Part of a small language model's weights.
Architecture: RMSNorm before each block, no position embeddings, no biases in attention or MLP, untied embeddings, normalized queries and keys, ALiBi, some layers without attention, gated attention, value embeddings, an embedding shortcut, learned residual scales.
Training: a variant of Adam for these matrices, 137M tokens.
Each number is 128 + 32 x the weight over its row's rms, rounded and kept within 0 to 255. Layers, rows and columns count from 0. Numbers have three digits each. The size before them is the row's rms in percent of the matrix's.

# layer 3 MLP up, 512x128, rms 0.137, rows 155-204, columns 64-127
089:131176093113146145122153057173125133173158068167104159105150132083114178161164149116081126087139131107124115129117142095050157070116115102065120179150122114193067137146141113172161133186100136
098:041145142136106148172176131186114121142074143161157155170111106138124147116150122151103137072121056084079091080127137059142097197141167136101154115118098148129180118124045073142144170144115043
102:114121158099120125131130133116075145167136171082124154191197131146086117165101173102100156089122106161174096148091086121126152089085145129159131118109138112154135082177147125164193125116151128
110:126105155170155139086040125110197140166117134170136093078116109133041107098117104137076157159139103113123094114134096090166103156106155105089153167124105131182158139176160119140144091168161161
095:094130169128167116136090107092163123100080103131117132142103092127129094134111142074086132159144148110069139104157110090088130164147155135134091118119121093108179201169193135092105102147065128
092:089078110109135172123130121180132116146146124177150136101026065108093148099122078164155106156122146095149109082127104137102152132054138187124139106161143117130145126103131133192135116129143145
103:170064155116137112151093130154187177098124116119137146146141132105146125152140082121180101143163164152134084147152104097137159180119155183122109168155142083151097094127174152109188118097110136
107:083087120155103150155145112163126153121190128169071180156165084151156124067119101147043113137075088094136111146129137184116101107112108198127124169123138138107136144132101059084113135154178139
106:126095113094146196041108107147120185096144134101115120137086072087072193086170099127101162122081173132076111089094119104111118111082100131107108103145120104129080061112118103113077145169134078
102:078159171116136115120123118105139099159186087069128058135151090126105090135161140103068136176130103116110103124131131173100081148093085156100166116119126134121066050126160140117151136132096146
087:084116181157144146189099118099124106129119120164066125124087155179095151111113180168107117099131188121125138151087169077106121085121123127099127124185135132143169113163164144150095204188151101
098:162089159175185073182152134104162130128118131185130143079123152120107179184138132165101124132161056128121119153122166133091142106065130102134181148161107117171126104119133118183122133148136205
102:176130146112181100173179121110134112132173082115131102101133153122122139119070126142165078147108121139108157083124129132175118080094113142121122122112145105130074131173154063142068121155122115
106:207111175129103175110162064139100107139127141116100082142061136157166146128121131154056145088137103081077089111102132175058077092076133121102163186097099090143108136111081128117100115147169162
100:085198084148159150131116166115084185135044145122123094120143102196072122154087071147117115135139134164142062118157096111133129171089095166149144129165184130182115097068128149132127168107184093
098:146147133091141137166131118132114122155100097133200191121089118101147072083159128131141176109092026080127128192160123116147162202094095096151113128161173109094151119199181141200136178134121128
099:142046111158127094099120126124139141197091115167143156126149147160136143097147152147130124133155131121140100134099134093081098169099111111106122087059146148129150099142106128175116080178115100
112:123150028131124177174154139161127121124157134153124121171083115167117039077151167077117089099134135137162113153157145100114110067061116062092123114062127157070098139119102059094124092152130145
102:131131121172112096150158110079167102101115142127141152088147155181107114141181126186154175089129127150132122116194109084102145121094156169153195170114117065173123134114141172149134142135178102
095:198174154114140148114171176095099125160150111159118112150149080128099076080158113179088107129150114103126168087115129164119106141086164097127094131058161160188069158139069119172166094085092123
090:139123156137115138141164081086181140186122060167052053163101152141115094144119141142096153093155104129112120084112112087184092074089084110114175159162096157172091143131141080148119130164150127
104:184168111151199134094097151152111108126139069148135112116164078129103153132135134144159174126092163071100152153111137045174173150121105163131132168127086045151165180141130167094148119132125155
103:152084175157113174094112124150119160120133120136114137112108085137159134130140123166113109093129156119123133115149157194150166102079158150166109141179138101069090112121105116090117152170142158
098:128119116156135178122128179133116124085075088111112110127152117085133156193096158170094175085134161100091199130072151112085129117113145138133169132123121127105121121136100142134139081118152200
099:101119152146131131093136131170127107097166104175163172135148137117082112144113184109143133143123152156156044059055110152076121127104138124149116151131180176118084140101125117156104096082155127
086:160116118128189133123164118109105150159134104110059147128155112147080130154136125110092106068172149084116139124088171144073142143145156101129163168111128176156201159126164135184121159129100132
103:186029113094139167129165103142172135129152129157090118123084118156118115103158150064174158158142128178095093095086167115118146093099190135151087134116159073144070096174052149143095114168165144
101:129174136118113110139098103100162148135113125131071098141156090118141121151117086105133100111187068122151109102076121126100021109119125088092043085154163136177103108115082097085158134164099107
079:056146165124124125134127101134151125111135109059153125164167187203128130108065104153151121110143167154173143061197048141156105132122130103142093115161099138113082098131134108179134051110132115
110:161131114146171177112111136158167060096101151111085094145168141161153085142123103171098123182139124116131149084103058132150172082144114152160144107095126137144131126178143137149152127152108103
107:069169100192186133144159074165140162157199079124140108147120165124140139162107072156130153111144178109097159073151079110178165102124138108163125148160131115152163115087148153138165092071162129
109:123099113127158135134103150118172148108121178130148134177153081145169083113185095088132150063100116090139093136107102120111170154073204197116107125178106128142167101202182145147139137129140119
097:191126101147139115137113177109119120119094109145136083152167152092123129198104156113155112157235149101085083158138123086086158131101155112131203092182141135125141114126100120135139135118137113
091:133139196141068125051165091118125124173099124158056070167127125121098082151199187076068140062137147141157131126141144142138058094161183117088133141068136132119124141123145155129116184136128141
107:119098162143117104078135165101062155162121164108125182107150111188147119198112118070157126139129129132191120223136106086115131140118107167198147174135102107119062103133086129129129137144099151
091:084102130150167145191158075089168170102161120129111089127137133134084101120173112133098129155134146170149098130113105118104124096168158146101161149129140147162072056152122086113169158112144111
099:077095128125112116075172083135151128107153077091104091140165155144121138142134086191118111149087126078100183194131149191117199106093078147139101154113065121137125144119183137089115148148089127
082:093176132138114106122113142081163078069125101126057138105103128073094138142078167130136182169132096072081106089113110115106128167093088144117121101177140145076099137111090133125130105128082137
103:110129112138128178148150116104115151136139140143103083131105145118115084135072165162116115100099073126100151091079147084114097102065109125162128090168142113098114072075165150178117171188119034
108:171121131167101126148169103110144148157135120152173169139085197103079167095090097118135116161116103097127073081145134084187099105095144111169083118128122139174143138072107141121113133123095106
091:079161105130165120086120151120113091122093138122087086158114139126144087108115076142134126115107102119150118137147117127037112090164198108128128096158137113197092105197167162178155189112125170
106:096164099142112197143117100111123105200104125161143177114183125107056124073177167165117126137149085153109110117132121176128136096114094088137236106122112137122142133124082142118119117164149175
101:168138079176146126101088167145076103117154162075143191153068097106098165098169138116149128090163115147140096128168127124140091056139147175155190151207114140134174154122124160172168085136085129
098:129148103141148117089139141094132110080181129190118173086140157138093172104127138144110171090121098078130168133094112143078164110116170089155108135128152123164117136163094170198119069131150126
091:098150106053142122170154180117168208073063174163150160137116135145123111151096127089123169092083107124141148153146088130168156147129151134194117123096075121087096126191100110077146160105108159
093:129174141131162168135151191108130075105173120167110118148136187145128128101136157148118090124197081081136142127094153150103132163139149123104129121117160119139149074199087124200114106113141123
113:152105162136109086156093133119184165183121184224139187120157163088109124098152104121206146132147102164086057132089129130126080145056081139118092152091126171102112128087166132081142143189120154
060:163079154109164083170149131129092145098111085140111134240106153136122067155092120161088149117136110132151104119108093124139161144135136143111164116115087134150143157135138139138146169192126088
093:119098097152103106108150132129111155083113138088151177128181124128149099117154106102085142079077110071163099086133106098106162157116160141171079187167118144160134142123108123169154142094120097
110:147155076162104126208097124151092161162112129193119125127193070084114048083147129094136122164119083157095108174099115111141115125122142152149118170119170120084166156090085108111135133169096180
# layer 3 MLP down (transposed), 512x128, rms 0.116, rows 155-204, columns 64-127
090:149105109066149160146192140089038138097126120148097084186137156196093143119145133131069082110127166130127092133083069126107091163203086129124141117148173160213162123133180126124092135124184133
100:130155140128149211160151074109160167169150158126164113133088117154166115106141086153120133155153146162137148143093157159139119139183125106131150121136115135118107063147177138129102138102151053
097:101158148091166100130083141126097098163144145063147157127115100070065162116115148126050138191144121091156151139077105170110161141074135158116160147062122113159161119133109128120203147094147132
109:128157132168098084118081088126117116104106119161112017124079060141137106173115119119114159126114081101116094167143182160208053080095104130173161128144110075085123129197149138148133133157170112
095:097203116111092123104153097140160107118223079116141117145097164111161183137101099144149216110147102110140156138104115142105087150122116150108060129148132134237119198171165145102133127124139111
088:149125087190097085114121085062146116073138105144076125120120155130082117193115117149188119039106197098084120148107101128143092172130090111130098103154141178113167130056075149116095113148158075
102:121181081133118096121077115125105152122143146164089166142093117120127067153100183130150075143160117103081168105155103168138060133139144111147118102167180146116147180107154154079141176137122146
103:122127144082103145077142059113155170128176128121135095089124125132150182132123140143099156110142111199112170108153164111158114089169077095143113085099161141144174166152129091057137140113141073
103:155145080090120185079095195144107121135163140141085140109138121140142155152106124115076125143104167153144127154127147140092071140070154109107137117055098113135148067138126069119143153119117074
107:140159095074152060096140114101111124106137126186106147108136080122098081166128122151139194127164144131076081138067126136095109140072104135106117175156137118146114109056148083174175091101067159
094:116150116104146093119137150113081119104124148160096193133095103146193156112140142142181102181129189114175145099197205184185124154150181104153048101099172162099130151113185135058140151184125106
097:129098124166076157091160113139071148106110180102122150130087183127139139109124185081144124135123157166130140124114136166084143139164167109155044126087131147130127126104157070124135149155121065
101:097105162135101154152077105101196157165115148098143189085116135135176131096125167174104084153135130122199150114166161094154134100153098124140162184106138177096120088186118095141069161115153089
104:143201162113068146102150145101134140149117133132130166094072210144078102116125077144109130113133160203164109128103124146138085129162113150136184194103133156094099121152150112094148067110206100
101:128178195130123140117146125128095105088122102089138083165144174114168197205170047118122091105117163152107122116185134097091139118180139067115166146128122135170085171110122085120103093138193118
095:145133146156101130135117077177185114122136117125115154102113148080121126121147097179162148035144077117162078138107130150111146159077145110141140167105141094131171185081125113154113062137108084
098:143145136138115119137120136099150141135150146114141155099079142153194147135166148145155170109109137133109123184161150110163234170117170152147099118193127104061163124107139088134165153130078106
105:110103111075153069147096190120072098104143079145133120131162099180130128140163090130095113095109140129098105105167143097148105119101132151162139051130102088115130112135069106192076099074157118
107:112122144138204146125167123085110103162133139122110121116156103106096097072141098110132141119155067081111097244042073188152124146111117152105147103154124122141143070142129184133141169112136109
102:113148145119158089089097156085080150185050168092122140121098089109176145095158144119132064153101077106100165129111166123187100128121111099097103181099127118096108121183113151122083108143087063
094:131131121136095104157126136150101081095052163091094117150042191100168165101120122166153070118123149172088178107211132127140117185205142180182185145118127121093100182131111131082108130090218126
103:140138133091152164162144106124120126142125135140163085108135169200167111163132110160143114177129156189097128147173143083163122128145129166117146167210169150088145084134151145114097153107133123
099:158182106064086154093098114101113108155115090087116190110130169135150135170097159175066143137155176186130177058142126109169082099172109074168125147101173194118105073135120133139115125128203157
103:138192137132107100093140129110094136167120156217119115135101166115098125136133133126133132118164160108093178111101110199160069099148098161105168116133152137139128082118091116103164088105173163
101:125122077157181120140147202121133154130079127172204075118122075103091123143124149130104136143143141131164156126116090055135089164099169127114173132053116174202120047125120119127122100144121143
091:105112117138071147160102143160181111035071159151187128137073072093163148140120106110133089163073129148145120139173124103107100159158137165132132108099143142079101187159144119113104115164110075
100:074088070090130101097135154161108127105156125157111046143158084166099144215087163102114120144164136096108149111111114131109119093131178130164186138090186125146171068119134113181131169124117146
102:134128115092161088100167138062112130086126144121148137165107064120142141167124086163149107152112100147112119156163151140117160147167088130143140154112131097089096134096130147162177183131074038
080:147185048103158117135092115066116209184115102193134183127197126077076175183098149143131107099095124049109113113078174117146116113199136114078165131144131132156161117099096117130123147157083131
107:098152117112183151063090139144126026113170099164104145120162109129117161150115140136079119145145158153155140166167144114105170167129120166136072124050099162129118149101115098187131133134183084
107:076103102101165128166101141131146140164123096132142079137183078125115147155219153094087138138134093107145145121143092103118193094125096176116097104141115157108171118144104177174074155098065159
103:126142069154102078091124091138146131086119112207107097118141138084113109156067108151088178139129082101146094145146101116139125070094165102220135153107087070171134240144138116101139086153122157
097:132155172150154128123158090070141104153090132123133100084109168155122137098102177132132110148153109142150164146179156122139165168112105144090168097146115126097141158129129143017166187126149146
095:089161196137073166129118146122178112132097135083158141148082170108220119060105159154175174173115132132173079148084076163131130124133127146111178148144121112150086090149092103105143202098144109
105:097168105141151096152099103185148157119178153142168125139085107151106100210116133142174124137111104061104182146090155048095135138125058088123093071195140200121096149066103135107089088169132111
093:193145112115079156149119136132110104092066123132152075126115157137118095229087167132145127124050098127118170138127122145135173144123131182065114103150098104114193130091165130134154145121125120
101:125126085139066138131107145080121142177132086109144103085134116159085157146092111212111134140158161114103152106153146137151124122104126097155091150176198154140119078091144085151099163105141122
087:131132095114132094153032153084156131117088121120124217143157115084127167114123173166108130101179146128104123149062098148175120214106063092140138067111148184077127115127144133120179169097132155
106:121115200135153080145104089044085102113176147084123147107114179094149139092116159122172066075146138156120117108169171096136130134092148140135157121112134121079110133179157127100151158127181081
106:093055126121073158132175111178169120122122116191101126114093131106126137134103116115132141093126096139098109166177118095134166160141131137145120136149080138122082183139183181138132100060165176
090:089167074121164089101128190107089104122157096103165111131079088157077114127119118131089156118144144115123144122105145044098119102129143114094070167104132116163112103164108097134166123165138114
103:124116062113187109129160158145128104104130163172148138139071141180185123154130139078195107131181118114089143124123121133140149082165076170119160099141071109119100170032110092077153117094131112
104:128116110157109078106145082168106093089143089120118144129097119086116163123218144127163138082099133134164103130129137115116133075076166165122087157153155115143074190145199127176154127159139167
100:119168143117155141126160108121124093148108170094099117058111122086126133079154142130173131167129139166145133170126119106162147130139103115110169139115099166104113141117142161120157155131176108
093:118103130041135083088139126073153157143087113146071155102184150161116131130081181112126122150127126130176156139124088094122133124140082125109107144084141113059141071145182132123080140145176098
093:114103175113122134141185152147065112103092106092109111057101090135168121072141173124158129135105136160146168131164127119162093094178116148150136106137070115129110161145123127153089108169174112
112:156113105142116127125178117138196106131139116157140144107174161106140058127092196190142125137167148166140093120139113145150124073079104098076058142124148117132156153152155177099201094131075115
063:154145057143078112044094167140126112125116187156123122066137138110157175098182113119099144097161115116133123149181126084111103140130063134136126154156157109117141162124114126125137082072156139
099:092145089202125131115102083112130177135086151114119135104113084124181185098147099107140075144086143117120109133090148121141175145127085155150071128083131115118115130102096127095120156129100072
106:168159147127114172082120121105103134065141114134116080115177167125137073145103118224114100123105153136155151102166188144134146117118112156143094211177177156120120173088083175132122122125169107